Weights of a small transformer language model: value embeddings.
Each number is 128 + 32 x the weight over its row's rms, rounded and kept within 0 to 255. Layers, rows and columns count from 0. Numbers have three digits each. The size before them is the row's rms in percent of the matrix's.

# o: layer 4 attention output (transposed), 512x256, rms 0.0984, rows 371-447, columns 128-159
# v: layer 4 attention value, 512x256, rms 0.0729, rows 372-447, columns 128-159
# q: layer 4 attention query, 512x256, rms 0.105, rows 384-487, columns 128-159
# k: layer 4 attention key, 512x256, rms 0.103, rows 384-486, columns 128-159
o371 103:133153099095121050142154136142129121186113099099126133099138193176157142145145113104165104164182
v372 089:135087121153157056111157098134134231128118088100095104129102151120129114120147143142145146148162
o372 105:132147174057098089128115176089124093090137149215111149046169090113087139107037146143108063041123
v373 093:116137190058150096126097085093131123150154071131144130159104162161112179102099146133084103193173
o373 103:095114085200209186140120135157135157148100196119096105127070101058123139165114102086145079159119
v374 101:105118105146109108156089129106042083089086117121188156142153092135129095160100073148112087143085
o374 114:142130137105121120058147025107134140114155182129103142156140157138119127132048143122132130148110
v375 104:136081120140129148143167142153141112141079111123100135124117094173106122168101190138105095143125
o375 112:123169135175182070147076174120108114098169134123129095110107126159127134106096099160124135166114
v376 104:120133179068164213125162082119097134178142158199227088118082087194116125121124144146072123083076
o376 109:134110094059170070133103132157129132128140116092113041088136103145150105108177124114139104107142
v377 100:112166174207134130110153126116115141120167122132120127152140061129110091155128159142095123133113
o377 110:132178141153138113167102147091134134133123112126151136222133165225020143212117176184146205166184
v378 110:143154115098129159136118118104098089103111084129074126132137121124115149095139126151135119100098
o378 102:167155114074103146118148055150111100191155116130129070198097085119120178106167114107174094107089
v379 096:131131132128135100115121123186103139082107111146190117116156095081121124141141144152076153103160
o379 111:127123148133084097146074101086150146134149104142167178110106199133145117071111155159128108148149
v380 094:127129100163153100077140148107151114067076124114186090124145183118096135137094179158069086113050
o380 111:132145127102181228101127097126167120090108179149115126088188125174172043140143123097150100144122
v381 095:128082145097139130156130134180056112156094209149152118131131134142103159130101058154096148186132
o381 112:155114142112172089195134109120157135170100067136064105131102154093160129120138169132101082123093
v382 089:152100091129099141106142138131084145105126069142061105086166150125151115116158110162152103145079
o382 106:099112130123141153105152151131145088132162119141102138083114206159135133107162119091164140139111
v383 101:146074108129092138157076111169177134144080136078149133094127144200068115112100120116109178109118
o383 103:108135091171162094163169062153155085156197220129154102091094099151151172115135124109154132125092
q384 076:128111120139166173153141137147144143129073116119084200090165149191127133116095173150148152087127
k384 083:141098133135180108195155129125099102167147158095124110096134141134125190075071087108147049083143
q385 119:154105108147145142148157172140118130107131146083134128141151126142083124119140180130122158108092
k385 078:141104108163154118157115115156171137093099112067139132079149136080094096107084159164109141088114
q386 137:149092172139126167111126107079102169151161150054131096132123009128119107082126072144144064135148
k386 097:108173170138153124140103137152136160151093174098155160185081170158138086153133157144127173108119
q387 099:134127130138107136157120095141120034130095102123125101161112205112134149121095153094141113180112
k387 084:130115161173122170187151121115180119194154120146130171124139132116123143109143049124151111093143
q388 082:173117102082122140154165187102130121101144152056071150126138119141097146116129135211132185101099
k388 081:167066113149084155105104163096082102175165080143119128147153111129153152138124085102102174159121
q389 085:087096161152160165180139109201074150187108113211215125139153126178133108113122063175125130114150
k389 093:110137130089140117128188106125129142083103137121094129151110167148068105128149185150146172170098
q390 086:088132119182117093103138135187114155147133139131163082152110082166136156123075125113089130124189
k390 084:141199114121123139095122148168107154062096144124106122122123146127102097165121164151164115129134
q391 088:178080080130123140129144140076140161169155113179163189116071144175163174146142137103170094098093
k391 092:162084133106084177109120142137117084150089092114164121156159139114124122102098073141076188159133
q392 075:148080084118068122124105141133117113125106049170128115050180137130217159174153129070170121115125
k392 089:136135165105120120162147126128185099148095152087115115119105120105155095178096070132176134126138
q393 089:107073157124142110078152131106129143148157161167184070149149131105099109150121124181133143128141
k393 104:104123121145060101123155046157117097151134125088168112136153115142105124046134156119089172164152
q394 094:161151125151101119211154144102119111087124123114089148111163192125126141165171100119146080117061
k394 071:120070098126090151113097118090119134149115124120134115097129183106107142127134094076084128079169
q395 079:088159090048167103164113116154093124116132145160095136213067111098070174087120138136121184164114
k395 119:085125189095173158120103075162094122133102122157156126191126130177106154126117174183133125164129
q396 085:146112089104098116179095091093164142092090124134174106112094092063178151140071087115145144101117
k396 098:131161132124078129151116109141128132105078139132117091107171127161151114143157171185089138104148
q397 110:157106158154098136088159141143141198179153139110119145115139088146190149141125166164148116171155
k397 104:105131122126048155089107142119114144117170112042145113071147177125128158100113139120078090129166
q398 090:109107084120145121097109116189168118180143071114111145139147145131133124127082158121152201157109
k398 133:071129092135156106101089066142069153147168071160163112201113125149079098095055144167107147111138
q399 080:112143099108121149154124132079131065116057048114140128108098131108125167110144093086128184113103
k399 097:068127138058203148095113088118177092201086152150149162143053097192157061113102129139115141137103
q400 084:142131089136148163107164156185121109131171119116154148163128119110181134116110189155105142096126
k400 084:125098098111156130068108122116158077139151108151102091076063196151100110152139103112071203135114
q401 124:125178146141114157158044078085132136149077156148111113102113125173132115102163106080122056132152
k401 070:137112087119077133094149164082127124162127114109093109116082105101087113104163100092209067179171
q402 121:169158124126101187133177176147130107080119164157088095139145155149168135112143142129128143131131
k402 102:111120131140150129164142119145161127121094174107123111101199147118165147097086139138130137093120
q403 081:115110133158077172138102123129148097119114150054130160156157062113155097173109157123143127125154
k403 086:089111105132173122148194058084126129125145175181146165102117133137124117135189131095125043133131
q404 091:143129107119130130134133081168083103159120084169137124143120211156114142132077115093105137112184
k404 092:123142153100125130076100111138139125157148190202161134127116151149105131141164075176113134153141
q405 077:118107086160180107149144113154151147124110107190184155118088122129180181101144161137135099177114
k405 078:129183142072191102092105121138158099141095153122121064139163149140157133079041171124077148070137
q406 064:163106129139088079162094076141216122144094059147126150089132206124196196134165173115154081127087
k406 073:175092097117159141153158162132217078076141110109152143134099104112160122098096130137151155101126
q407 094:172136106080171149111090135069124112076167122135110162092150100049080151153147140166159104113113
k407 085:131105118116074111191133153091116139141113067104140194164127169145103114140196089122110095146110
q408 083:169114131137074120172186145089137103062127123127144160135134151125128131150141128143174090132052
k408 078:109099143101140136133108086082100101163132147114182122085178136134149138122171091154074134144171
q409 101:142134105121157083121135082135056106131144110154152129126100128137136116099141095137120121123139
k409 095:141151096127086081123125050177148103167101106145129136170121115102158178069081123091094132133150
q410 083:089104161073139143124104161202165098105118160157081129124142118114115105082114124113113158122106
k410 101:101160112096135085137161110140093111108149145166144064130091100118116135129089163122173116108149
q411 095:091113132163165112085192106140131171179151129112199137153074145091118108138106118156128102203187
k411 076:142117117150070138133115134143108128083124128109131149168158129177096198136111176171158148115092
q412 088:120126121129147089131131122133188107202122106153085127114094127155090124082067172161168113169153
k412 100:073086090140156171134108075189120162112100194132102131127178132164077177120081188149106168129112
q413 091:105136118100094125089081123128093129135195141072128156107120153167147207142185085147112090121114
k413 110:115093095129174076167139072192161174149121165158109151153131174112198124134130109078062161082154
q414 112:038061098133167146115073073147164131142100127175155144173124125132116097097099139148087135085125
k414 079:153185173107120165078135130139102131112148126141166175115109069131124191176073120132191101149103
q415 121:110107127082150107125100137135135168149159160136187132153107119100175133172101108130194102162098
k415 102:111097115180104123086162099203096117085110126158157099133180132064125197102107134094131147147129
q416 096:134119178127167163160147075086129121084138124158150114157107041049122160158123143123121089161104
k416 090:143181114132098193146127137144119131115097145114132084111109155186146126168119154094157151054095
q417 093:109096140118121157095070106148164114096137149164089118129161149072150209125106087116152108134146
k417 099:108064182086115203077085037082133156135128123127153145107122172189119159162118122131125134115161
q418 096:097124063086197143114159070158159101155210148206145138102115138161122151099106152164136145111109
k418 100:098150141120135123137115109170127146177096119118161165115135130143155142125130108080130113134128
q419 096:118144207140099127154134135109129105152092129096161135135136099122079144192152103140118084137125
k419 106:173129126184101130134146189142136073092133118115128122158110124134172164160143095156092080083155
q420 107:115176093135127161104131102167150077151109126210158210088116128070162107114148094131166176123112
k420 113:114162151107070140138129108124116130110091117096139106131196094098150197150128092141127094185192
q421 095:138115202120114165160126147131117108093123158133064102162177126144117085137127172157060078100113
k421 150:167159175148144149168185206097111147118159167121107145117101148135142089155140139106141060126128
q422 102:112104120126129147148137149129136117109153175098100140110150104163086061077068134143147166156150
k422 104:115148170158061139089099172101101124212250115081130109117134134104134125117090131149140124205118
q423 087:128157214118168131138108110133096140109095111133146127112112076121102114170144180153134091151082
k423 108:173082083148138091141159161126163083106054079083129113144130167084106153120156111177139046139152
q424 097:072106134066104112117099109149150148152133136180119093132138134131087143129164158141098159096094
k424 103:115119190127145124151130175115142111150118104178100154110118155070131083155128117123122117186113
q425 119:152153130058171083148122146123155175138082091158175097157098116106152181160094073113140158134104
k425 109:142102098113090142100098065138128074147172115133147133110179064096130130188045098122102097133107
q426 105:079125152130193095136167155142122111135135108138164163103101149186085101181092161145155176171153
k426 107:091111110100080130019132090149095068157103128094176138127144154138113143152134144144158052127128
q427 155:082126127095150137095086063131121119161141101152130174097119138146143153131102108109151109116163
k427 089:145153151154132130092138132164122130123125125186142167144166094205130185130120131093174124103116
q428 091:095109148098123101141090097129158095142120086093151105128120132131106184155131174136177104142126
k428 138:075119110122159099073095083185139086152123114142152173167127136100127196091095132135140092138131
q429 123:152132160123123147191114182130159098044095160144074104115088133125121085097156123114111103139161
k429 118:145117148073147194153179103080096116134083185096145093133081117104171114145156083164162128181110
q430 096:137128141132103136140126126120169135171133133132065124082124100084139152074161136130091155097158
k430 097:067160127115106085142124124153096195139137182079096109175129115116100114119095153166107159137141
q431 107:129110156128093060144132083108186177098059123129141158091055089070117132122129188124160081126139
k431 107:139077126125151113100161088188096110175115167123104123125146107187161138178058191209159124178144
q432 144:156124132124089110122184118141143171131144110102115197146166082102124119149130177138161112178159
k432 114:190128122114073061138085167161152179112087136045083131124172142143089121157139157142079184152149
q433 103:124055083102110174180139131184148128095103156117084101102156171180099134099111084178146131077189
k433 110:088091183159090142102140109113144166201234100099121098140113110095177163120069085114155106184115
q434 102:141139131187135140127116112156078136152116144164107125128107121097098101147127091138148115159166
k434 108:088139164025093156094085113129137134169045138152143110150166113152127166120122135059138177113132
q435 116:157072124191102094147120159070187091112083081109149148154129165095161097099115132078127135181130
k435 121:078112082109134130156133067155075127105129196103171163154088115107126115148114195173136173171165
q436 135:101094107117160120098066062137085089122150123132139152151136168177073180123120112139148129185129
k436 141:108104138129140097108075070158152152159173099156128165169134131160138135114136181098163126104132
q437 103:163116169108130101125090153082069183104154059104109133201097162159131103173139088122096140153165
k437 103:155072109164096175148109104101145080121123155113166161109106103110090086152172147107185125134045
q438 099:113124160087140109148112136125142184156145090172154158124105107143135152154144167153137091124121
k438 133:115112087131136128049110073187125159104119148213160146149198159093066153114102154144116142165107
q439 099:143153141093137132168143090077072166122077107098105127151170092092080165146075114150177100103123
k439 100:129094104159134092161117112141135151198175079220094129130164139138039112104113114118171149106082
q440 095:129120150196133111088133155091133187180130129092136128156051102155128163168142127123163135134159
k440 095:170098042125113134109117117159151138123157111104136137129181109141088180132045209142128169136121
q441 116:130124163125130141141152117094097205174178126125064137153149100127121107120110121150125069120183
k441 109:131116082216105096125137144214156165170145171093122100127154092133065131118145196074186162146107
q442 100:142116116143178134190127160030066065179114160114158083130062138147122142139187079112119139202095
k442 104:156135118128145214124162175137166117104074154170113109163119148149120148166120113093087128103133
q443 110:104050094110137127132075134069166118174099146125184202182144176105053093091107119098127134114120
k443 119:079116150072141124097115125207127113123104230145162166183134146131144125090122157117096112151125
q444 093:126101107138089163178099121137110128148132161133113151096135144114119109095132081118117134117149
k444 096:103152147112134159161131139175175105184062130115095129150086148121111119039162086162155150097095
q445 106:124112047043116122146121124122145117193149074089148119110136128089185138149090083101153179076063
k445 109:079139163106158156042101120175141070161111092174156108128195093134081162116111127132147094112088
q446 089:127124172119147117110078119167105105086052099162162113124137129099121094131114146114075136148079
k446 093:117139144143144127112163140108137066150069148126142171149134151084149062156165096134109101123102
q447 103:142119129131190110133165127147152093183190077070138134102134168207083102118118128106144150122150
k447 115:094100080163097114146141145176126120108116137115081194186144125121127121068141146128137142101064
v384 090:127049133143133166059130121102193137079164124147150095130164117185153130137149139106187130137074
o384 105:140118103131233053197095136136109133123036146156126092095138130117145112110073134121113145196146
v385 091:147137137137115157160116104105063152107230132139166148089137191107135129101116093140157129106130
o385 095:130168104097146136155082101153114132110094142150112068122203143146114099080161158138177166105140
v386 094:104177112140118128105118129142168158098119143151169126106132100168120136131140193157089166135116
o386 099:182165107106117063131040159110181098148170116122175192102099138097143169070148128102117135115124
v387 091:120143081130137098116126127138112120188195146131172135095091151150153171145161077143201138200126
o387 103:118073161183164116124103114134109131074130149193129159122138076143126167164152107169173077117116
v388 097:132166105190126140103118146104152112140138104091101144147122119126149181130153129106150137177095
o388 103:143135098162109121139127111120110163152152157125122177078108167176132099147125079026186102153156
v389 090:126116157080128127132144138139084099136015108139127085122129141131161099168139140112148123091148
o389 101:127099108151121145089156139124181106166119110163180140120185167131130116135046131106132161127116
v390 095:130086111105113143106139133102093145123145163163151130121117082160142135162134148100187141178120
o390 108:174163129095173130122099120114091155146150074126190121157166078095118160150189067135171109126034
v391 096:145048152095121127078151151136128103115141113143158058148153131122112070127093085108105109137190
o391 103:110102123101122159139188106124127131146171152151164079152148051111153154142112160135110139157060
v392 096:106105133203110123131136137158156129120106118156086159131110077134155143170155143128143130074087
o392 111:124089096088145110193177084126187066101114117128160063044145089186136042147176172137136090125149
v393 092:108133116134141162219104124146086049168145114124043119136098117136112143095090137110153160155130
o393 104:164135132181135123134120094120091117148135115127082131132109165179149172122156170137159171132117
v394 104:129162146158119135162166113116130057196138115068151085118131058172113114179109110095131066140129
o394 103:101104077130151131084110162122140117165096098127155126104176157131170068087090148139136148117138
v395 082:117157134126096162148106108067110155088112141154088119099131103147112141139135107104161152061109
o395 096:143106156135154088146066129164085123109160152142107165078148115128121157117159113131124112074177
v396 104:139073123147131100006119120154133077157109106159140119133099117135140158171114131113113120215139
o396 099:128069185111095167163092173115135150101148127108133117167148152146151112100164079126166102119100
v397 099:137068183177131181135117141079127095110064148117150149118198169139086161185143104077104140098108
o397 097:178220079099126113143122183134126163119162133078175158194132184158163147089101111151094167092186
v398 097:117098098116113145139140143135175128140094134132089171143105111095097118130133131113119086163115
o398 097:112097133136162168115120180195073102136175217147140062071126073146135132114108169135131132097167
v399 091:140136150105090173137117138099108141104144094132041105128111116159149104081099190107113141167162
o399 104:109132155088168104116173097140149130143150165115125135112152178105149119162149166103085139094204
v400 095:123108141081159152138100119166137095123125145134176211109119147126148103094097071146123139182153
o400 103:091082164138113091160187168131173124204129062105133195161117146105164140124072163087155105112147
v401 088:130151161151106141163117139072134091113120117067105135089131124125114125128155083073121153137098
o401 101:074095175141095144064109102134142125150145145079108153171120117152088078134172114135088157085157
v402 106:128142152139124101182098138139194171116166156100074176135125146112095153161150069137221127191135
o402 097:144141128145177165168170099144204085136156141157146113149034169153118121140081169136172131099153
v403 100:149114103080084091120148141117153086119190104120120153149080168122134195123134092098195127136122
o403 108:081140143095129146156088079145119097146182090169096100124093156165098117193193104148234073136125
v404 099:118154120177148110093073136149128112098098137146139098143157196118135125088107126178034142116152
o404 098:154145112154153129088119147092170180141096138064138132130079170087115083171159131155186104061111
v405 090:112123110126113104156095118155130132142100134110122180158091086155124086150090138130063114152115
o405 104:122142110086167144124161099136126091162154087120063132152126209174155181155108107123170189098108
v406 095:125058096151084117131139093114069076172201083147138104115111131136122131117144161124171131113176
o406 101:149106154160182080166130117081108120066110104136117085102161205120105126136149117144140103065124
v407 108:133154139118162174130110117131185087117145077131136160149129148111140098105130108132125119136081
o407 099:149116118112091121127140118161167134161109145145167098113070062108168081131117026119117098149121
v408 090:153146151046117184115087125124109204092136150130142120129108159148137127101106142134130138103188
o408 102:069104130146124143165116164142117169145086206176173140113114122140147120088094140152175160098105
v409 110:112075135123135150138103125133128069117208133184146157109132131098115145096118082117095127157159
o409 105:157103137137117137108174171116172190094078165164170103163178154165120105129130152159124098101164
v410 099:125138142122127145146147131103116220118096133117090162137091112151172129112127120108164120187141
o410 097:073148111119119135138129094093083141140187127158128098204102133084143164168171144152099113151128
v411 100:149120111064124124164169142112160169126155137093098132101111181089111154061177146158141104124123
o411 106:175000122107121132178129121117161094136160171127077107128108126116131116140140119077103074154136
v412 090:114192075101191147153089116124148129118123115147123138161140107059076134110113151134132150130161
o412 103:119081108102107088115129119159120118138085151159137139114169162155154143180126107066130154141195
v413 088:112117098163175135079103102153132205136153126156195106118128088124123166136066164134177134178168
o413 103:109131101138102188110135068188144077100111124113174163130104149087145124095181091095104129132126
v414 093:131145081123142121130126128116169091132233101121136185108128079211135100116120157145095112147078
o414 101:152126169114119128114123125143139075049135156135100100165112122086140149144080086110145133102154
v415 099:123176114136109135072132135122153173189110156070145140171173044137110117148142144121097150167109
o415 102:132135110132128074088093150159123092152136076135175148162092113130066171133095105122180112136130
v416 095:109102154110102108156158153098077102132139142106109099119131090129106115116126116100065114068143
o416 102:138173144110169122131157106141108090131122092059133072091100177165203145143161147103146117074099
v417 095:159127185048087204174162142138158070145161099144103064116091152112091085110136104097069173100071
o417 103:174099134054128198140129163140153089146046089168109174132115161092096111116141136102130156122134
v418 091:134154115169132107118121144141128128119144151134073107171146150173119138147153097143023114086145
o418 099:145072089096132092178128137117186102096158192107174151100142092160066153099168178142142124133103
v419 093:118193142132145114098108115138100154136093089133152144143100094147157168123114136083133147134111
o419 107:123138120188072131115092106134147172145113137125132163164159076123096127111061148104128130116176
v420 086:128183115087142083187109142172112145105115105106152163094108192126109105084128028100134125121093
o420 099:138125175129077156136127143103094097143133111156170116153163150137136119144110139124132110117082
v421 108:145074166120102124110128110111162166165179149119140130127144131171153097131123158125092102128130
o421 103:068103108104120075137110226115099138080144167100150079156157086127113151144094114113175128183130
v422 101:131083123145125105124138112147133065163131103118149073153183171152165131169119192140050135142096
o422 098:117194070145162143167124156095158134107105151073112177138138104179122121141122182156068155137173
v423 084:110080121149139145114131117166084084123157123126139172140130131107155107130116123126105108092139
o423 105:120176148044155129137143119125105102090095118112144116116134105174158095168112148145173075118129
v424 101:139177131122120144148128134086056118093172153138055071134140084175137131131111133153116106204148
o424 108:131134098137097142110220195107088123120118211142088079161068114147073147111145138108136155098116
v425 088:140100085170142155124149143121123093151167121128069186133105145181149126108149130123076132219094
o425 106:156156114169091102092223176150076112147102144111115091132061079120105197101154165120094077129127
v426 096:136178175132133144131129137144137056167178109117160092107150132168117039117097076154103128102088
o426 101:152139131100129071171122180152139072159081154089094139110163141114141167148106078138165089116127
v427 093:157178146133123154202143128127158071153062142133186129117151141124126119101111103119161158126160
o427 104:201148072128167165108070120116127109197136148133162116125096125126120117124184146139176130113112
v428 088:104146136124136072161149147150212118136155092162059140117099155066147114089111113110170152169125
o428 105:164156130137051181127118128115121101116119112198154152117171123094099189166150116167082171083177
v429 105:122114180095147153121156112139036156115093113137126120122134098124101132158133129152183155098174
o429 109:084158080092123076140126112131042096129131104131064114109095086154183133113108144134088118118160
v430 091:134245098085134087117136153134099122133166134111088139139139092099131123121152150121178099088129
o430 096:107145090111155144186161080108113149131172110081122133101089176132084224129158119121123103167106
v431 111:132111123099125142198143125100087123108177134127068077124138059109135118106131157133100101084120
o431 104:123036114111154156155175130164174126079133080179134116135129115117061237160157118147112128136201
v432 103:152134145189117167151149129138071055141097147140056081109125113149154136136149165111084095182132
o432 097:104114160187098081105107087129139162114103133162130119143057144046137130172113153163092111152133
v433 101:155204122155172142114109124093098187092124142118146069139112135154130116097159156149068113138091
o433 097:066158157129070103140144132142255150152093102075106134149137139122151112155185100124100093077120
v434 094:145145122142147170129123130099139104134096169131104107144130086138148202082148140126139091210171
o434 101:164092155131128129063144108110139165146151175211161126139150180133187120105085126122091086131141
v435 093:145121159178110193153075123113197157110094124094074117147129103121127135161162097127127058086078
o435 103:078097114108098163107116103103146094123126108132186140181109109129106196124143133109067129105097
v436 106:121174122131132122127044128087167136092115151140092158137125149127095084093123114160107128133137
o436 102:110109102078165134144177165136093099139156146159137132131037122152158158092091113116078125097130
v437 095:113174084118153140169115110104131064128120165147175126132100091140082143062064205132141156157144
o437 097:145122143093190128137124150109138117127086130121185085091123144116132089088131154170129121139151
v438 090:111094112094107166115139110165086147095108166154168162086098112154161103122126082160080163156178
o438 098:121107130135172095157119123110105167125102095141099158211123124141133142095102150131147144143128
v439 083:107075149089145123131122119112146059107118116130149096104153123110110130136085162106102147145154
o439 099:100102092142124090147095139111125102129118118097137127106153142090194091096073157119143114111137
v440 094:134108133079087105132111133096105103136156133145142108078172120131108157126159144125066130075142
o440 100:159114077074100142061163138162134085161106124155091151138096065113169154121132129096165133119060
v441 092:129171123108168135142140120094171156174172137091166197123107156119062154061157077155178126128141
o441 106:108195169216119127176090125114108128058160081127147096153127129161119126191141113080085130077147
v442 094:131085149107107112154128119148143146159100164124120060114137064152098133143130166094077081182120
o442 104:167128116094122101096080160143166132156095121156133101144115091074130200115131133099099121161171
v443 102:132089175131119093182147132134130132108121165081131067102143151113105137123128111103049125080103
o443 102:094137144135127054152142109141173160182073128155180116130125131140133121164107113077102103076135
v444 096:127117117182135140124126142114092228119112149133084044133127103198195114133146143133109116150137
o444 105:112123122171079116164113178120163164115089138143156148144172091111129209118154097084130116177117
v445 089:121097132086096173104087127129065062136105134197105064138093173107185163167125087133110122139153
o445 101:123179125125123137137114140124138075091111108144191124083186126152131117144080093130094127114161
v446 098:128178065110152140119140101112099143111149148134141127162134111148149131085110120115118150182190
o446 102:088160143139143071139163152143086131095081106125146134174202065154080090172107171128089139123167
v447 099:116089132109144164123103120130110138131135132212135148116139169076107188157118169150153170174140
o447 108:034126109134127118083100124107117197203117132087161145132105130146137125150177137147176124112130
q448 091:128158152111109120097119159097137156143139154130123188117106142161148161161062145170095135120130
k448 083:167132133214132126102126127172138167128103082086112103127104112103168162112167093111134075175071
q449 111:136132094141115170163185159169165099138093137109146067080128155086126145110156154100156150093087
k449 094:120124151115125131141141129192199148136116136117094094084119163140133148093101193166127143170146
q450 124:158125162098073198121079147192129174139166133172100160109149118140176117130100130109128155154204
k450 086:096158083161133094145149107107100107124188127149144088120101086097091024127139134159130128097099
q451 089:119092128140162089125196087136160132173124130130101190119094170164083136092146166076131121123112
k451 088:100088120124097132148131190049129108048132085151140096134144148129125137160162085201174139139166
q452 089:094132157106146098155186073047100179170135094122177064210126097165140124135121121071118076154153
k452 080:105146138153128100104027150158135062135159132162186172181132158141100126175136075153110189109148
q453 099:069100130108144152134157160110110073145092157133130107152166180140149117103127102165084162149117
k453 097:111139184092118158105117119137087108137124113148091179138098094107162100107149140121163189164128
q454 078:096174161157066090142073116131085108080131130103151127104127107144125115141104169176169103102125
k454 074:152221102223181135069110109148187115097117107104099165108142122123116092126094123158114076080146
q455 093:144116143112123092163106086119138153163120125165117121108154128150150138136161040105160148087125
k455 100:139130114119109157131092124175151160134192107129156125157105137121110115152054121101135128151163
q456 087:222120152134060110105131062137137151161133099166105177088101079119150168160162156094133097071086
k456 098:137116118111130097144152153131176090123102171081118087152130148178103166137107106127069110074099
q457 091:083126178100117117047118136126091135102149156121081109185141129143108119101069110206152158103146
k457 087:100185159167168167107116143129164118095187154145129175146162128113112052166066114144117138168158
q458 085:145115141125112089077177116169141145161136121153192154046104107142168107151154133087145112127093
k458 095:127150145108072215143125119076093139089155164180134136068139135156081126107050065144081117140130
q459 094:138168145108175138104113135102061113085165131149146135169168163077083127123140140121157129101123
k459 104:091141104154178150142113150157161129131152157163122145168165161119155132124108123144146130105163
q460 094:075118104136124144085104127134100112064117168168078143131151157140088111061127097191136158095155
k460 087:075194082152178124107074100166095160115135140138102121127135067146080099142071103200145121137098
q461 084:107209131124145123125162187067145061121137139124165103183178206135143106168116084140087154138148
k461 121:062109147155170128147073085175118076166194102128117118185127163142148114081089140133088122094137
q462 108:146117111107185195107162137143102107098127155105123117174160192052105086101105099173132140130085
k462 098:102122113154119138080112128170111112097119109121115173155090176150141113135180131176058083123124
q463 103:101197104123138126123116126117107172125157143116147156116107148164091123100133146161097153145152
k463 098:070117176115149097131105129143147105136131108147142152157163087121057116098140143150090136166091
q464 091:125109084102107156082109078170108133076136179171126133134135066099129095154095124187132129124103
k464 092:101118102160111112158097094160114107125122139069138119152113136101131146143136100116124102134110
q465 105:139145139148144092145121106114128147115123079085077142138150192226132105161141066111102135132173
k465 078:098152130136109119139111148153148159101086115093132108201137113109168174134138119096194144173153
q466 124:162128145137054135174149159125196138143112100056077120108126100113120131120146150134163135132087
k466 094:145100066156107138122173148136133110143185082128125112082172151172061154101140113106127114132115
q467 091:176034147150147116168131096176179093143114096142110147136160201098133173161219095123104117139113
k467 096:128079134153092133150184124125149157173124105153134116112126078117123161116153121129149144104110
q468 094:094143126158127103124148195119064121133130163163121135143151157145166112102091089146087101084163
k468 094:144148151155140130095078143129083112115132153152159204111161084087105094174120117111158159165141
q469 082:145189146099037135138110116120112134110146077141121116103160088084135174157081112155120128080177
k469 092:146105125152145161142111142142087155115147118142112182131202135150120189162116148100111100092104
q470 088:171132120182088108153122111167163132153133093151138212094114112136168164170185170090155139157094
k470 106:134088136132131107197148138053096129123131132132106098090117138136095197111152134127115087137126
q471 100:130141108140113171137105157105086113103121149125088097163148100139098094189088120149125104107122
k471 098:109151166118155145141123080141112094113077119103184085142137196139159034133082165156079108161113
q472 076:151140195145114108150163178158170153110131106118115121177100090149150143149142155100126143107154
k472 082:150133146150099108155198129108096091148123172014102055136090123084085145163141115130142117177152
q473 075:146175151224103070124157076166117143193130152152215207105083144185190157133178153093141073171128
k473 092:223122140067101164168157088101159173098118128117116044070112171110144145088127060121088127159177
q474 085:192131123144084122145105118059082142168158117152134131101109119168134164177147113115193119152094
k474 086:140132141099121130146135101089135135115103129141202102062103210087149110079106155146127135140180
q475 100:078162138139142096135148129153086133183103142148124138133087134125188135136131137132146106134089
k475 107:113116158136118146121098110144164135141136079214103122119082179190105194133114132170109105146113
q476 083:100123124158151120084115072161087128101146134140191123129146139146156142155091142135069125109146
k476 098:179123116070130160169089136124130126148081172127155143095138134122163169114132106077136089171103
q477 103:093125158162184087133096127111094148164091146098172164162081086171098106120151162138070084157134
k477 073:185200132131116134111146123103177131126118129147079104110138167155114100129097116123174104176111
q478 096:117095095117055147059111160181148185172150090129060134076142061102185082115088166121125134059114
k478 095:067087108087162118190164134082106112126130181127179177150150152106119139163061096103062125154131
q479 094:144103161191146091130102144095151091116124086110126068140126092141117142152089130143185083178165
k479 094:133138125132223148125133116092091164114138125143115100136122125087203116071103103079107110106135
q480 094:143122090046132081072156084112119135143171168150183140225099118110101125131115131092131109184105
k480 105:098098099148086088049117107167151146130139116113113137137153154182136125125122108080097144058209
q481 104:125198160178108151205179111174154131149174134101135112175115121099238122080182091112154167090169
k481 104:053137151097097079056132085098129120071138098160134131114083098153047147154135098241111168109134
q482 104:123103103081119175174064101140131074125159147137107115164138140149077119088110123098124155121110
k482 097:145163127111109123108146081092121222139099139093147118118122135151185156110095120112189100113125
q483 092:129103133126094119103192152111078155110178101136134061106104166095105135176104128132173149134159
k483 088:176100097201113155113147137172171080139160049061137176155111092094137108128171138117133192102136
q484 110:116088100126104120113184044181142205137178069141074222099168150200175127118157121169164137072143
k484 111:174082152121131067125151113112114187110121132132170116111100110101080168137091126133157117166088
q485 123:129103178177149075146117140134068153136151117118114080132127091103084165145123149121090113177151
k485 121:125119091169099150142147132091101089093107119101172165091176092058132131117168145102130143114067
q486 101:128124101040079195140077130145131119095143115144132137103169114168097141102155159135149118134183
k486 107:103110101096119164137065108106095140097076109145087120106131180187127117138129072089155118140152
q487 116:154123110091117081096081169118121081126085112141138129050114146064160132152162134123100076111107